config.toml
num_hidden_layers = 15
hidden_size = 192
num_attention_heads = 3
num_key_value_heads = 1
head_dim = 64
intermediate_size = 512
vocab_size = 4096
hidden_act = "swiglu"
norm = "rmsnorm"
norm_place = "pre"
norm_eps = 1e-06
positions = "rope"
rope_theta = 2400.0
rope_fraction = 1.0
qk_norm = false
attn_scale = 0.125
bias = "qkv"
tie_word_embeddings = true
parallel_block = false
init = "trunc"
init_std_qkv = 0.0253
init_std_o = 0.00462
init_std_up = 0.0253
init_std_down = 0.00283
init_out_by_depth = true
optimizer = "soap_variant"
learning_rate = 0.00535
beta1 = 0.95
beta2 = 0.98
weight_decay = 0.025
lr_head = 0.00796
max_grad_norm = 2.0
warmup_steps = 200
schedule = "wsd"
decay_fraction = 0.769
decay_shape = "linear"
final_lr_fraction = 0.02
batch_tokens = 65536
max_seq_len = 256
doc_mask = true
train_tokens = 390500000
max_steps = 5959
dataset = "wikipedia_en"
Each number is 128 + 32 x the weight over its row's rms, rounded and kept within 0 to 255. Layers, rows and columns count from 0. Numbers have three digits each. The size before them is the row's rms in percent of the matrix's.

# layer 5 MLP up, 512x192, rms 0.164, rows 96-189, columns 48-95
115:093065166144134113115075138166132130178115124074122104119181157150170132149152096138153129184099172103101170093122088154185148110146068107110151
094:103115111151190091085113168127109087116091171133080145159155149112133157135131129141121169138172127146081104129111128151167125150055075100105160
102:144154134092132088102128086126113129170153146083169114174126120150104126192150130136087085102111109177074057118089138082094156137118136130119118
102:101161121153121137132145122130103072111068130149119153169136123082164087092201127124128157172152125106141148173077076108123083115130121125111048
101:153112129116130171147096124150036125129132082129074162151098148155076179169149141110157098141138144078122159135112176096121142134120104087173171
105:076147144082153105154169148118165133105164131145157132174093127084133116110168087143131153102185098129140145100118074115105090064102111200125171
105:109115145157054127132125141166134112086161098079115193096108065124115163114106115167182139114137134174142133100135109102123110139098145112101135
097:081140162132160035085140222155154154123106121126154191156104105144128100118070203141186147150069124146084137135135121140087119109149101179127116
091:095137133132106157148136091167080115131135135133102106130146157157160138136098116086188137146101104115145155146190140152061127113165112122123134
103:107108146109133168172084145135076075133098103140143087113071136124173136151142131162126094151154162090129093081108070121119093131140091178102161
101:120142152082123115209154175130159138155130114159150147136134165117159110157087060149111120124158177131191121131189128163104125149088132061134113
098:141189107163103099204102133110151112119134183138168071059076128141093155087125107182121095130120119118132158154127134148108119114113141110160205
095:158093170071163163142146125133145113106099163095117117119176083136108110115099142145157154124141145109091069144171156143104113138121147171053100
104:150113147086098139093179085123114167100096151121122083122146142178153104192126080152078118078154080133098164103117120102167140147100104101120119
093:092095132137091137168115141189089116135169105088135131140148080176136115115186099117083139112127128093085112085104147149143092135135175132149113
104:126127134137132124126087152111173173126120109132137126224192118128120130083105099096083175098041118120207068110071196117127077172133162148118145
096:112136124077150068221073120113099128127140148139175155075088111152095156162020132146092067132092096221132112135184106154103117101124150117134158
102:106123167218145174129119074133117152153099126156187124099065193164077121123155067121127054154138100117123141103131070162132162108118098161099150
095:094140163130138128134110128146107132106115157122066203117150140142164099088150165150097132139138162110124120113151164099100173128109116061176100
102:114112087080149108102158159153115110118150120174138163124148128146079147112144147093127101151208136078102113137058163103099068066152157161150148
095:085119158067147120147140125138188075142099088119136032109170116111186168133080075193132148106160139116112195142133108130176092148137089101133133
107:134083120118143124149090143141116129139087135189122089122158145149133135118142170127172129113160101142156125124109130132135144144164167106144128
100:193135109138160097077110053159085076102088094147133133191157139139111109110138139090124109105124086137141085109108158178135119153097110137127088
098:158142145104146078117117119097131114106095122128146145125092149140105135126085143163164127073155150138099136143101102105100123115138061108107122
098:164123193108089144101127173097080089148097175142160102132162114131140102166123108120168152166149119140150175105083098129075192108157099094101200
110:201168177183113152136147148153149138157130064100097123132068102079075170100117102157140115128160151166175112090133080106173060093134140210122099
103:111118030134129117174116120130164115080155107134110109133131176136118121101060136069083154113136208128163100120161145139203139075133153104112183
100:115147138085132116147177119116139148163126085063057171153107134092170150086121143140074168109064115198149097132080101111182089124168120178088186
104:168167075074147107151142128106153114124155100147100114103074099156163155107128093096164091146107124121180150105059099067086141131097153148089139
096:091078151092128163165139138102112135111054097155171114153097138101151129182144171095198109121071133172052107158171108131092190081065107118168089
099:144121158135090156095137038108141106149185073047047085159144087099125148176158144143107131193156114176167168154180105113144102149121191197075166
103:149153097199157137153150143144121141129115154121173122081105137109121088138196122168152110110123176118111208127088135146138161115071115123169105
097:157120160093102115121174091169133161094120114145126170145111155203168165136126157144114150093147127111131129176103173125145101176153155078147161
099:146121126131154114144079105073156104156087136081163090084136095132075143112153144144154154141097139116140156172119081133104115114216130164170101
101:102136118150082123115142081096160160176183155070128187102166151130128130142119112103200137081157176102124121074132095110130115147123153144100100
091:113140130122101112147087115169044182122124173176130107134171075188123161130149177162055121109133098095111084142064154144135094139129160164087117
097:142201169124122165154143074166160163104092153077038141076135217084114126081079097127115104124110123145133075090131093102162130176132173178095078
110:156126134098116171119123114116154095104136104185100140163164143148196101080143149113141166105149129142135084093090168158061103124090128045101142
102:040113126122095196112140097107125099152112092140110142082129141184118144040130114094138130157134112127138085147182120101124155141143135141101159
097:156133134155115147093063064125158147149210103199116151182118127141080129094160164138096133158115120164133198147113114166112172113129071131181127
097:106112125123099155129143148159150120155241147148123104093147066141089175141198065123116147126158193154145079127119163095153131090140221128091137
102:113156146135099096123156134190159118092140089185155150143108143086089134089130135048120111171165081148111127116123196148167127147125161102151099
097:088211129134115165040137153104123120095058153107122084106144120124157119149117135112093152155158095128118108102125163138108109123128125141085151
096:122138166107081137135126065126194090135161177151169162101117147169079109121171131074156145175137101138151165132163091154145060177118084090183157
099:106110164112092108163199142114168109127160208071131097101077102146191076099081125122089130145168141100132133137089118148146182137143153095211098
108:077198160156102109111130120120186123165207097125100092160162137066038116147127101125116150168117130113134129177121128183111164127161116085123167
101:149147124181092174067090160114196075173123106187106182135137114106100061159135053082054118163104101134159167133173137133132118079126113109078167
102:150082066120130112092093138132146144130214098107135124143112123127106115144131137130066087121099167147080167140159120134171151182107107115121131
100:154146135181130120115141136115062161113137185152188062166121111117102172138113150131136183103203132125096150098158084121072122094067116040095116
104:137166081121094151152097125153091148175174148119146106100123107103125095120112133106166128122132185108064128139169134063149157111134110112126087
094:156100126143139163079093127071109142156127100152126132162168083114162126147126132076159087102073100182119123165134065098119115128115127105110179
109:065140087123162067102160210119109206101096097090151150092085136101108135117163135064089100094101122140125104203054152109092107172135148159144147
096:139051106092118114122100218121170152134154121137083118108132091154128118093138107131129120110128112091155071142165069124075084098130138100144240
102:136103141158094136087198156140180176112173113160106148174117113165143147191160117112165130131126132084114115138191134144063144108111115126131156
095:146157143158121145129109108096096083137181143138122097107103127118076114101127156138172141105056113088175115130051141111112166151134185108069085
096:170086147106109124087116064141181114049185156148091064088118086140136121132143108081147134105107154125116118139130100189189161128121123131160121
103:134114144134100150082144056138097126140113147147113123069101071097095118139132113143143060085114116102167144148128106152177146119150130055112112
102:141117075086145171105113148135081083123150095092116085121097111122196122174178117114149162107078087129093109166131143141157183119143124120111067
099:166125062114106096108152124126123108125198136140127156066108163114186151143153100154158111119128138151147063124122141177170135194156091087107100
099:136169098149116134130123154099110166078083099091119079090121173095137161123078098101097176152131162101152143148112162096099092169123125133121083
102:184057141127143107147119090111152157170147183111186183092168136153161111108173127128092119148085097109135106117089135090194113202140141112104062
100:168147136117108101177120096148148086154122137128101120124114080089072122172129137152160129140103161166128131104099111207112116099126130122128118
105:113092096143133167071145165148110115112126155113147174130120159135153137121115150152107113093102150087150032163116124161156104179100122115074191
093:102101177125132155136128138132138140135161169114150150181057112127154122140167104086118122190151073141165086079103166126140156162170115124139084
100:166194143115127131152151132140082068135162126082101202106177159101097079144108096085109167132090062135137117156127158134132104079170180137093132
097:132131129084093179149170208135114119134121163108135144104145134106098128183112177102119085116132102114098126095151107171156149115121167101109164
102:127084110090125078141085113095079154096118170145150156195153099120086157157115132098167158152135163195101092158090137159158142065161091131103163
097:157119126132070080100107185089070088110138086061107036143126089136143114138144103131130105145171134138146123150092133155130158153133080127146175
107:139168147056148127117118119191173131075148155101141123107125115147102151133172174068162174142129093099148117140070082170118095094125089153050107
090:151174190123112162127071171188132102097133114130043078136122162133146115133108099193128158130120134122134099150160128059152138110130106188062131
093:128137117121181185116132154119130113154084171170095089179123123113122076109090119139115103115151156110091146093119130209124057182148140106102156
095:115112116123104116135168100167123128153175121133089108083156129140140098106114111146158121157147118120131171127082123124135102121125107111115164
103:106160113146085099109151053138155106177124142123113100059166151098084115098149142154051152158124151138094102138154165160121095103100151150097155
107:131156085121083108087169153139140140126138105147104092093180126069155100170131161147123159191100094161108080133143198140074105065135124145155201
093:124075119190167161107077087138093138230145115219165112097143115151085177078106146156112103117168127147135063133117160112171137126140134140169159
102:109133140159135114159156139173128144169146119126143148145112098182112143124119090176113110096172156098110148115197147143166152116181151127150155
103:142163129112113145123147121095139111138141103090122144163110134118084109159101097104099130099145132149156115123126137091200139050004075142178143
100:126090046070161153131126154099103138102120190101082141135166108187065123220095092081121138145107138131107156132180134134099158058160108098083147
096:179071194140107171125141093089141081121148057122154149114101071144124096115138093081067149113137147088121076169118163170114165141081153144124114
099:080112102181137066192193149097137120152118103143114112109143109168102174162119081118111107101117140145072105133131116105190107101139166129118150
093:134195149129219051086169106120150153144117115159083129133137164094098143149103113130144112182101119175148161117163087106108204172131057133125125
103:183155122155184182106095116128110126181160146126077105127124125115145176132168143155190142092152201159118164162150177127128132073168093158130171
102:155126131101128157053147137105125149112141144116195105138117145149124109133137111147136136117177113138150089119116082126142111070151138181093087
101:162126118102103177065159087128158064085071164097120168146121091159125161160124186157148153117111174163149078110132137077150173159116105127129174
099:121071173087081132113111123101112138112093155144053099165125127126109104139139191105218128127115088126141189164114111148111153119148127142111101
099:110176158080126089120120073231119115142106130167140092130067194095164126070127139119175087172054096139091125136101175086101140182150099102107128
100:171136101168177151134086127113090127113220125118124132156102128142187109125121157128092129079136131149146124143227171136071158090085088149150187
099:150162105122134117115118152149122132122190087157090139135142057116055145116106232114187091090143146097170094159137101176122134101095117118134130
101:096138164121143052117105165187126166165130112173148130129083129134144123126099091147168158121140125115120125176163124108120118123162099160106132
101:127092117157197107111143120153209093143089102156107144084130124202158157084128157186145148090128137138121126170183143144147126128186174145099133
091:114104127119191107106173152198106126146137133136106169161150100177108170158168162112191161141121063121058138113115088110122164117107083129100121
094:103099130170126117142137124109130136112115035116148143157154140129122098158070139154101164201128089115189156146157071174144154097147129124092133
097:153088170109153125097154102110186144100149108139150140129137153115178120132117119118098157134127152170100133090096094139057110112114101135148125
108:171195118171116083157144122149132055126120142137129175128066114071176126176109173153105109168113108167202180093121120168111049095061144168123143
# layer 5 MLP down (transposed), 512x192, rms 0.157, rows 96-189, columns 48-95
107:127089120097062098144191100146116115117116114112115170103130135156133106148118112099082119149173201114068160100081121141087099124095141139105144
095:131141141087143115125096177101109150129154123146093135170122117128131123085131171086156171138155192148126113118138117168165141177077201142151103
098:090100162088130118126086143106116109154100144137138198113165166102114090094134170127085126143060141136143127137188184106189138109120192069110102
096:143084095101101093137083071155122072120133125134161178148134171138125129136151134094167085129110116199148141132149175141122165204119146161094076
093:096081142089078171049109124135171184135127116169126095122134069102156098117128091130116102134154125152112081117105069182137151119125129175099152
101:061102080114113159176117129195122118125102095139115151084102132145121133108117131142129127145090138098120160142194168154130114112152144085115111
103:131113172172144132122124115123143145124095134124117137184071114160146063117128119143125173154145130113086143105169159138106071181105177135121120
098:123122120108140162038089142125110108170092073138131151081136107121091153103145161192159151157119110073116113071126092202118058156140136075141142
099:177139184086103146088093097064094128111131140094133117101119069108142139151130134105165173134129098142133156073112123172104121115209153206114156
099:137133071108155103135116148049155135168105086013121128071142155113125113157156137145084147142124077097140135089117060091139135142127155157122193
101:172107116117147143162117143136155145092144143097122150092123195099102120110095112103173093108136100145085106209172084116079109134133115114165133
103:179065203139106148129097132174132129109125127145114144142151160159155126106128107164084139141115132170129151114085128119103058141115101076093081
095:208167143204117129136128146158079164101145123159114181140159153138120122129152142152192157080177148133149090131088186126116170131129066138180101
100:148061121121157109119132172138089113169154161083138152081075077162161104107123179130080125141174159172167158107125117047094160131113145152140125
100:117160171111139089139159142141123153118118151106112125116170130124162159131135025172100142123185135126113197082073143140112097125101117133146106
105:183145143156132059114180111110103087124161170072131076146108153144168170147120157132198157081139115139188128114152103135099107155140115139082180
097:149085111142106109163071163169150130146143109112116126205083114182197160121111094143171130134130155098109135150126112098129085149122108080095163
100:134142079126149108149133140129119132107164082154115107159097106070108158091097163056135173062125104120151141133143130153155129163159139161071177
099:123155163140163122061129241099132189136173079099137112134184142135103137157156128106147123128192140130142124182147073133160129092109069083122154
094:147168128177106211133173137088048147141128166072083122149141142120168127142130161130069120138129104162115145121161157077159142134155101139106084
094:071106171130174127129141136148130114132162126122110104110179073140047202126126072157173120093096120149144077112145131135167139147109084136158130
100:072146067156123150124165154140150149125088070125153153146086132094182115150114090151107124166145139141107170165023107145164143073126135149060128
103:073143143097093124115097198169116129125104130138061140180176153144150099147119114147159110119120119132086088150150117136129113109100116132136110
100:142099076098117133128148156141136140137188090167111126120137128084099141080154143181167125213164132147160135083047069086084124114139128119128131
096:092231127086092186173133095122127081110106150155136171131128171131138097188138131072116106104125127151120093132126102127120178073122152166093173
105:202082133124190107116111155143146126137115122104136068110164108156099183063077139099107179139139055141146119121119165143110132122161125160073072
101:118141134122140097174120114165152146096107152187125186122181059156162107097090200113115168144138144098124150140102093124133086181150107160111095
096:143104092112173166131104110039113129154138130137105127134125136166118095186132072070139025140103142099114165128213177159118142067109107090142173
104:145079172147170168079059120170175093122146216169093138130174125127102176137121165073144158121123110102126149098121147097111070156119136133135069
106:128108131128184128180158107140167096136113126140078143105143121109130095165189142082113139108151144168148139128196078130105136147152160130106175
099:117102098159165079137117094177111118104075115147096122149156126135151101140125122149111130094118120109122113130167139138143149079139086141050187
102:099118128143098121130129137121129095115080114090049106180119141105132124139131098142135127132175189158172156111157155186097153122061166142124118
099:164108118060161115119136163134168170132115065136149134153133143158171209137120102130152172154140117112164058127157186114114128057147166095148136
100:117071186133168120083162107191172131114120109149113128108132113123113128175126131096159117120107135134170151151177140129153183076143136106143130
107:124160148151132079172132106119123161147187102086124172106097137147121145134120135124082159147091175132130130104122081077121140125187170184110120
095:189150155153174137123113178108085087164137112090099173162094126112122143139087123087117174129069174095092160134126149135023052136108143093121164
093:142126172162170167167104162165117070161118124164124167095133126125080083145119162161131094106120173134101171086102128183119180069144136139130148
108:117152105139140126059190171171181084154139092126085133141146146182089153106161133175120151126139140093125076132143076094092133080113137050100100
094:148117129147148163112164117158115143080091167095116145158058136111139135195125098162118170141074116157133162087097095071136092148145114096151095
092:147118135096120138138130132166096139101110172140163141112128111119162151177084097129158113072084099122149134151171193171141157145178124169171138
101:125140143176067112112171144095118152111134109167089138170171132119110174117157056115122116136094115166165114101155146128148134143188174165139206
105:172130109066137059115089090125134156130096138144198074151114118148157178096144129133093113094132134188128122136151134115128104174082117085109142
099:130116130196174125119114128152139136131063087083086135103116139089138075119129114104130120100143076112142114120120107143195117132090144190108141
098:123169105136134095113113146122148140108118181140160114106115124072178102160111066131141152099173102143123127099143113097157056090125121149120154
105:119150119103116070084168112074138170117149178159108132128144090121118122125133094149098118106142119054154157104132154115177141102148168090121116
107:141136112082165103167130157214179176110040074087112073106160145129116131109121096187118108067182101109177140101112120120134119071153127136132071
092:134117084104162103128113115110099141120116141127172140154097119175162155130115172120139118116104172128082031113139166099141128139139063110160102
100:133212155074103112100106123097092117087145162054121125159099093145139099113102113151112179140107119182145105141136143123173146045134181112072151
097:187138102121129105139126096171092167099103134098110140113157188141152107136084127158115132114076079122113179140126166142112149128133086036098087
102:186114148170125121112105137105111118144178176169072122139138136171080207085193112121162140150157158135095126117064137109139103094127155182170096
098:138119104142166140106129127124161143086118041142124166107131154115113124139123158139144137108162151119192080123127112117133120099168098075116128
103:158087124181153108045058125141145105129115078145181125137139121139054139142160150155141207103183100089123132143040170081088135106142171136124069
101:164142173076079171170171104148110067074129092158118171162135117079090122152132116114105109175081155087082121195088094086127148130110094158153137
098:158142159091124091110109151188086133149109076106134103091113114107097142139133132150142076124172104137112151168111173198171082091144131206127118
099:102127148096150154151099136128117129161160185107166141098131167131127178142113109155158157108138146137118150152107095187130107102128122140075098
090:166080123160178123072086150135156152064085109125153122075144101108095121108090093165119118138104105119187117181143136108118109101141076150125177
108:042136164158146168071125116116162090129167122141163138144103078135118125106080076127155097112084076155211131122092097174167078166130166129074125
103:151202136136136111176121112124112148073107154083093130109121171116102161112162114125171117152144147119102072101167124129109067140107147158168188
106:088123182147151158110105178071133155130197132134155138117126132154129097120145130080146122177152157129110110121142147171124117156132164159148121
097:175103158160119103102152144141163068133100126073132129151129096155100140147145203194121167182111127102154092141181125137173120119127134109135156
100:204161118136097154137125147087099106124142110091162044188085153096168124137112129121144150135105098162190127167095125119039121197152130138103206
098:125105096072131086105110159099174144124100138143096117170173118112078168110128131056097177200130134156157159064161146125153054137128140177190105
102:112122117118168118100127146215110098144132120141156143124113125184112098158109150154136226081059101124145085123109164091103146177073130122117073
096:121078077141087158079166144128126098148127173146164106155092087122128115151144133154188117136130156114129127095145156109187092113090145083144109
101:105092112185067162106177130167104160102139069095160156147150121083087115149141122170066140126128173122088103146121134154145136152107097081111179
099:156128152164094119123189160169123143124149125144037123130143141100046130120190142114102098069112145122156188089098082189108128126147148132135117
102:088156131113101175144134160154029129112122143090099102126123107078149053092104157129147095100142097110097106051134139133103089134127120160109133
099:157126131073155139132106113160107109168114114107104125133102106146152152187066111073126084147105174163154110149093129111167163147084112133072139
102:191135118142141145102155101120121172135123138186076125180077080124114126146127140131141150100149079114069077121086132114105129065213143133103200
095:143114197145176112167121103147115148131131159071155098082090139116154139167186144179138150127103091114151129139145141149057090136118092150165141
095:127135100212117164137169186153139142169112162098142097072084108148079136126090088114078154131179137082129092140151098166092139105134162155052164
100:100123110137109103153127085137128108087144135150071072103212174110105144173153146099089082125175176132172120090128118059149166173120122121111182
108:118119106125182144136117168157121112172168054132161102100117147134137158218147159113109116143127209133152089124136092120159099119134129163057162
103:124147033120183091166150114142179181141142109138110153130099148148115122156147177096152092144116141117125133116098165069108128181107157131159143
095:177128126084092165084144158121074170121091148173153146115072160106093140109082163130130100104097159089129068101150114133161107114146158153174146
101:176136102109177067057183139182124073141110110115151066163150119137111105133155072159147130151167121081118131166125167141117159134179118127090108
107:152084111136074056101160140090173126142155149102096174091120140082123103092176136122118213159089126140107135122143140130137139092122093104133153
095:072166110118135118130122134112138125120157155098125162152138172121143109140138169160095082092085090138144130149116092131114131148137106177124183
098:122122084113113130139119152155112138131146112157147142107117125097130157158095110071135118121149176090177152092068189066100133086118161150063150
097:134157144083141123083099084103118095137152178122127094066137080108148104132067208136123172167069091128139089172083098132115170095141080136112057
098:103180153101143081135184134181132131094119109101114027172077129148183100127148167095113125159121127118133101133146195090079143105138085131161087
104:130161160120153099096141167131104126112098113129168149142161089146119133089066130131206151104155107112082108182115168163088126073161160137096119
109:111140107138138099166116140100128100122201173122164137124167100134174112092080092072093192129176127086138115138114094117190132102118121180102108
098:143102101145114143171118160101106143137083140123092180169103121110099139057120185130122161117112158112125125170145138133172194085160180128172061
104:173091168123160110114094136173099144135105113137072127171101106119149104170157167138190116166123161159146173096173134132152179146148141068068084
102:117070118143109171161161151148136132117128108157104212178130154110113149126076185122123157096103107176204112079149139144122121113096155156101151
097:177081134122182133124150121054135118173116127156120115145105121150173174138109165103131148143111136148122127169135170095126127111124142144116064
107:130124097200124115133151139155118146172140078126114108170120166128082096085149181132159147126167104119093120119183098153067177114091121146100093
101:156124171104131134176098164130088121097108112155140143109107189169151146112131161096128135226136161076126100118142102181181066100133149102154080
099:136082132123121192092100094108075112129203125080095126123129191118144134166114119173088119099075064120075120103112186138154115102092151161098115
098:180037130045153147122132146111146138113119132126149177156142144133114149125128206114162106073131108200109154173120099121139110103150127161121102
096:133125148114145099185074199016127093125127119118111147128095102135122147142097060109199144116150111122144146162151107109122141156153138140138132
098:085138170087134131106118127124115076112100111210117160185147127195056139161098153145106118119216167121091135065094091148101141166127109115156160
109:131165150144151158121175155127175108175128120168124139068085148133092097217097142130098131129081117121173145103147093135143099132140127213116095
# layer 5 MLP gate, 512x192, rms 0.171, rows 97-190, columns 48-95
094:105124176110160109135141107134144121139167150145062131144176127079111133111061149155138129074146149113123086150139175118131079152127100066095102
107:086075160093126117144174145145069118125127130122157148123064155119141048097122115095131133117117167145111127123146064175141113106159129131170075
098:147144121160129096115126085147107122166122137187165155141128162041175084140145202131124136140166142136144113166137156121141127136122180158178077
093:128109179109140134125097132133122121150087116090111245108117131151157135147114120108091144136087094166121162161149138090097144142119112150126154
102:144145144108161113085167164090188100076114089147139106120092124094153077107133140093108080123122080103126121157135095189080094095127155107153113
092:153160102094155143196125122119136123154124127134213126147095111121148147160123117046097119196108095118113088091157162141139069132073133097130147
101:112124121174118147088103095062158161018188124165128109085128141161133178107078134126091102112144164129143120031110168115131125135112164092189127
097:124114123134163100132129160120119164074138062165126091168109086138142115177169145193108107112144115161163181092122096166095116077158115057151192
102:135153163147170129135067161149116167120141088123112192142187201115178166125160072146130142090067161146170107170124087121102150133142119127116193
101:088163156080080192101103114117159153161085096132104132138085121078117148087098091172136157094140121135134214138166123128147112154091159130141163
102:121109128112125122158106129161122124146102157067088063158179166109112050063150105178109111116053083173091133144123125098116140163169098080103178
097:194137083084157147146205117106083127070170101114125084156096169120087117091164099128139104121127095144157160114102114065158172138083127098160156
105:145169113134130094133165123089149149146090144109162111131133125167133068098128093065095066104094135137119158073149111183102172068122086123114153
092:154140091128133154128111124119137109147089160141127163129147078090118155157134121157163160117095094134137108089095125091146098072138153073160148
099:129148136171098134207118129054156139109145148129118140104112164133121173159182119090149114184101119172143110129067142122166130102119119121102150
102:131087093152116171091149110159159188187129148147094172118069068125175201110135183078203139101140170041108110100146134147128162143062096096086109
102:134130167105134126135128096123193152114135225145085165143120122154138138129112106149135121067160092082085120148146067143179125132144094131113111
101:063146177151097186128165146135145118146152111127118142069193135157141151135163148119144158163168128125131100145111150104101153120180092136142093
105:132162116104022134095183153070167140130095119124128079090152159115082138098136146144154049192092097112068115148104196128143197139119098113118144
099:113071134094147190152157128177136108142112157112102079150142111195152118148141163120198107095168158135116140188103119118166156087104139164152115
106:190158135090158094088147153129087107104121102139082137184159095126099102106115147141145105129127189164064152111127172145148084106161122064140089
091:145084096090149149134122121086111115100157164031176100099169175119163137151085134068099107168184149100150142134133142187131136121120145091111104
095:189148090159093124107155072140108159084107102155056098160174110120128175158211126116080106134194158122087187173135167102144096153079145113079186
099:120093104105141128051104118061155068108128098147188162132147118136070110132101111122145125070096134177101102159111148081064179151157115115130130
112:122169134099137186119154180121145130137101141148101133152108181148195093129131117128141166120064150139127128112115201184137151126094175139154167
105:162116133134145110066121123156101109130174113141133154147179119080123089136139104137074204153141161074143144126162078181138105131090170131095095
096:118143136199104066130120120151150140173130175145080124126079181138140095128072122129190165149121162148160193163127116084054142141154146116148110
097:114181206109154158167171120119097137060140160101174160068134177124087136164140144163082150221108087139121133146157078117151140203076090084067096
093:109135051131148148120112073135109097098164182110093111140125146188148141119144166146088131113155125145195109071071117122109147098110063112113153
103:092140116060116131110157140115119142112107167066086136082145082137173125130132113131164137120138136141114145096193106125098136115105162141129118
108:128104124104118099092095147134077108143146105164118113149136140140170092138141091176120147134200100084174115076149146169143145123120175106156112
101:137145153139126125107145098132160134134175114178116195149150150132155175198163092162092125120130127143121083118185139166164149097120214141147141
098:090154099143183150117110161152142093184118184085077135126171179154118116143130089114181169199063161052114131097100133160145095132130111123150110
103:134130103146210071159149099108138127119197172092081152139154121113133079117158168112139141124088137129176140093142096104131108177160095077146158
095:148103137064098157125131128114146146029102181117056170162108097121155089127126111077197181114222117068152121150141152152085154162101149130103134
098:165114133092125097138185144131161144088144124079142109086138130167085113050118086119072108155114096073130136179194127100116084169147097051099128
115:174082111101119113093065103125138103119124127107123150138129130118097170134122102118126159149131115107078119134141084145151155109184125108119151
095:140144143182135116112117119124149131133100084142189137093115153095104112098107103051117130062136081157145118111125159115084089129145092105148152
099:089117176142082077036097101119165102116125128132172098132118180126125073093144152118140151149172152107109123147168166110114169086107095190121173
101:122141157122112105115090121088171144104202188120118076102091128170131143084163090123098142132100163120120138095170098120061138180138118146153091
100:138099092168115167179078132100145120094180124055079134050125164109068154128069159178096131118135079180099104154146178122133105173110122076163167
101:166147127106180134138152137151133145105179195160115120187120132102128093107201133133111107130104158102152118140161168153161093110171105130136177
100:099116139059160141027137131081152068107143124154127133145165191153121118145083130132107144173070196092101131136120125146087119126145123172111142
108:072124095153156079147145143070121178108186124094150103118139062150154137101166159118126168138106048130163116055148129106137092155122090140133202
102:171139144155192134094094143072149137157144166110129073104093188113142070122143147131167158183157146135092167130128110143196106130192135121112111
097:165110101143134062177110152163119129138153127078079146088081124166097125139081151142135141126138106142080137145101091137143090143121122082102189
106:095094160130195056176096134161123153149113144108066132090130104131146136099069093138143122107161082058146086178133165132162107129050094082130156
101:145116121145114165135106154175158166105153162187093101118118130160077168000082168124149173117140165156094114147141131067169127078159124142174194
097:126141128144142070189142168130128123146137108048154144136107152126174134093151126119101127144118196110160169201116089142128086141165155073192123
095:139116114100123178164088152093147153119124163143152090111124118191119136114141116113105116140173144150136140134104163096108138147109185158124131
101:149121132121081129135145140080094136103109071145104049157112134128178100141135150155132155131107108175176152064107109123108140072140117134145146
097:154162126087108129152130110148122168062128150108140164109166087149101119083114108161122242122124071148133161108119126140089168053140123122174090
097:172139135163124171087089148180128150168175139129108127151131131163131118146151175150144141173143104090127158183171142099081165098134101163102138
094:121154102195131137170076102136161122117079081170142099102163133142125142094235121139104160091198129152195126093096162215109038090116105160123122
096:145090158132097168139130162128116121086120148098078175099139195071096062106158111117132137165160143125115098086104118109205169147091101105182147
094:128136097104169109146145107153094136189066098118076144104108129104144096149140084089081121128160107100139174142093149129153111167172152112140149
096:129086185140147142189108138047203160111153110144139156135171124134123088152132096150119167157122096126152199068135168105165094065074213176136160
097:142103163135146119112071087088118064121126127099159169156142165110133131126166083129096097138160160128060181137213143139152121128147069141193110
100:171133159125091144104151123083148141129131145105194131114167155140151158088127125175163112135148099162106102161108160141175151139127149145109150
099:157039125152178150143116095119152148122171144110112096093112084197147164127175150152162098088118110178100071110131150198143102135105135109116093
102:069137092129125071151119121153106084166062112081095124121205159122176159075166102103151097209162148095137171137191202142151082068121116184130147
101:121089107168190139061142105117165095158166123131135133131121129100178104079086142132113101184072086107140086130157174152098146121096179139094146
099:169120141140151124084108100151135164122144118150146141071118142117098108140044129137119093117090172125127171115088167092177071147116163113133129
097:135121105141122133135153170083095114086152127103112124125138192152119080117155114084121165133104100106184168096082160103127105087187105152150110
102:151122146128151126163167169133147129059134104101115091155177116131187208143104179108120132170084137127123097088133061166127106153090098119187149
100:084119141138138103159060106140169115093088176170151129182138157166127093232153104156096123143131151110151135071184115135095122112118142121175117
100:069187128138150162141089140092095111148142131145136132120106123126124165147165111139136152103102136136125080130148182098104089122115136118130109
103:153122136143179133150106149106124113143185056127168069085091149117187105145112150063132082116169163121172093189103102169144073192103156138091049
098:200109103103135115086162111140159139191182144147118136145147103144177074063084086095079048076123141129143137115151113086122143106099203094113115
098:116160135059103197130178140136160085172079117141028117112204171119115114101113146119121089169117172154090106089140083116225105109135158146119106
098:108127113189077059142084124117138105126146167166107119106092075102118153147127141112118146230165101073177108170105136160127136080125166106139095
101:108172128139140134070154101057131164152037157184138090101138157145113140103122125156080072068128124113117133241134137133108129148119149130130147
108:082099088128125112176140132127134153159150099060119095089083103122102123160174106124162116163127137134130149155098080131059188156122160115152144
100:133136159066102134138113089142086139120109119151184139143050162073169091123107117086146111097167148093122093156130150157078051107135193153108113
101:130164093098131106110203167177101128138094130144079124150087134125162133114114014143123139166149131121102153171145102169084139072155129122156048
098:161083173127213164087173140135105124139091147146146188116099104184098141157113121194128087180151146116121124093144067117136159097162157125124086
104:176140097092164142120148156123160109066106178118186107198107158101162099178139094113121184177097087081130152120189160158092121147135085134169103
099:142128163139129161143129087157123111119016131166184095132117138133099077125106053103149110136085124161128112093122155146170120124136180160118114
099:102100144120179122137153180126153118139170149136137130102155130123135100127126121117132119099114128150110096160124138164163090147149123181047088
099:162149136173105127139151146135159053122134118150193135151071095123170147115142126160107148144147144157139108153138162113172131163119148149195091
106:142170121125110165122127114142080149117156163097118084064097161137085121102116095074141132143132134117136105132128121107129105125133051077124147
095:133108120122130073178179115135119100095167073156113113095082139157139131165155145144138164130105122132077098109113130111114170169093135172137104
101:090135148097128146149155135142065156125087146135133148092187174103165135144091138124116112088154102135139185083130075179133046121104101159140076
100:197176149162096086104187109144078162140108172100128138083117068136150130110123133189096129176144105154135142195075185157091165076169164083071126
099:075089080144128084111122177170155166102100061150116149133154074126153104091109090173121100152133114165174141138164133095107078103049163113146131
100:141127085115095150127141124065165150171094124118082135092121174142104128154148150086100130104154048170140163156140102148112195095123135109124156
097:097112177112162073051073135068136129176103114160119084078144151154141106129083090106102143118096171131181100084135152111102088095093098109194138
092:147201108162131123115155163112159132117159145100076142140193149133146118141226161147127048144127092120142097128164120109086090144145144117115121
101:157164135052095082097128126124107133110116150152137054103115164097136136129060131140168120094121159171114129115128118177116143109148131110090166
097:116119122119169096092146141110152094038108082169138156125149115188130133150175134158109178171104168147154103140115150091119110083132141115107178
099:106092128068098119074131087153126136093122122154112088151166095098142125134147171031074120137133154068108101176135191131165110199110156110137077
094:092136145128160080129123139113124139097097062164121108117141140108163123131091168118093102155111140052088146195181166062093110125105145152124099
105:114112132131146108068110198127129168077134147112173132161122151132101165130223093102159104097114031134090084111070155069127121136164094079162107
097:128149132103094105160131152131116093094126165106240122072127113137141063139079120168181049092146182074142095114143131244170161173147154115077098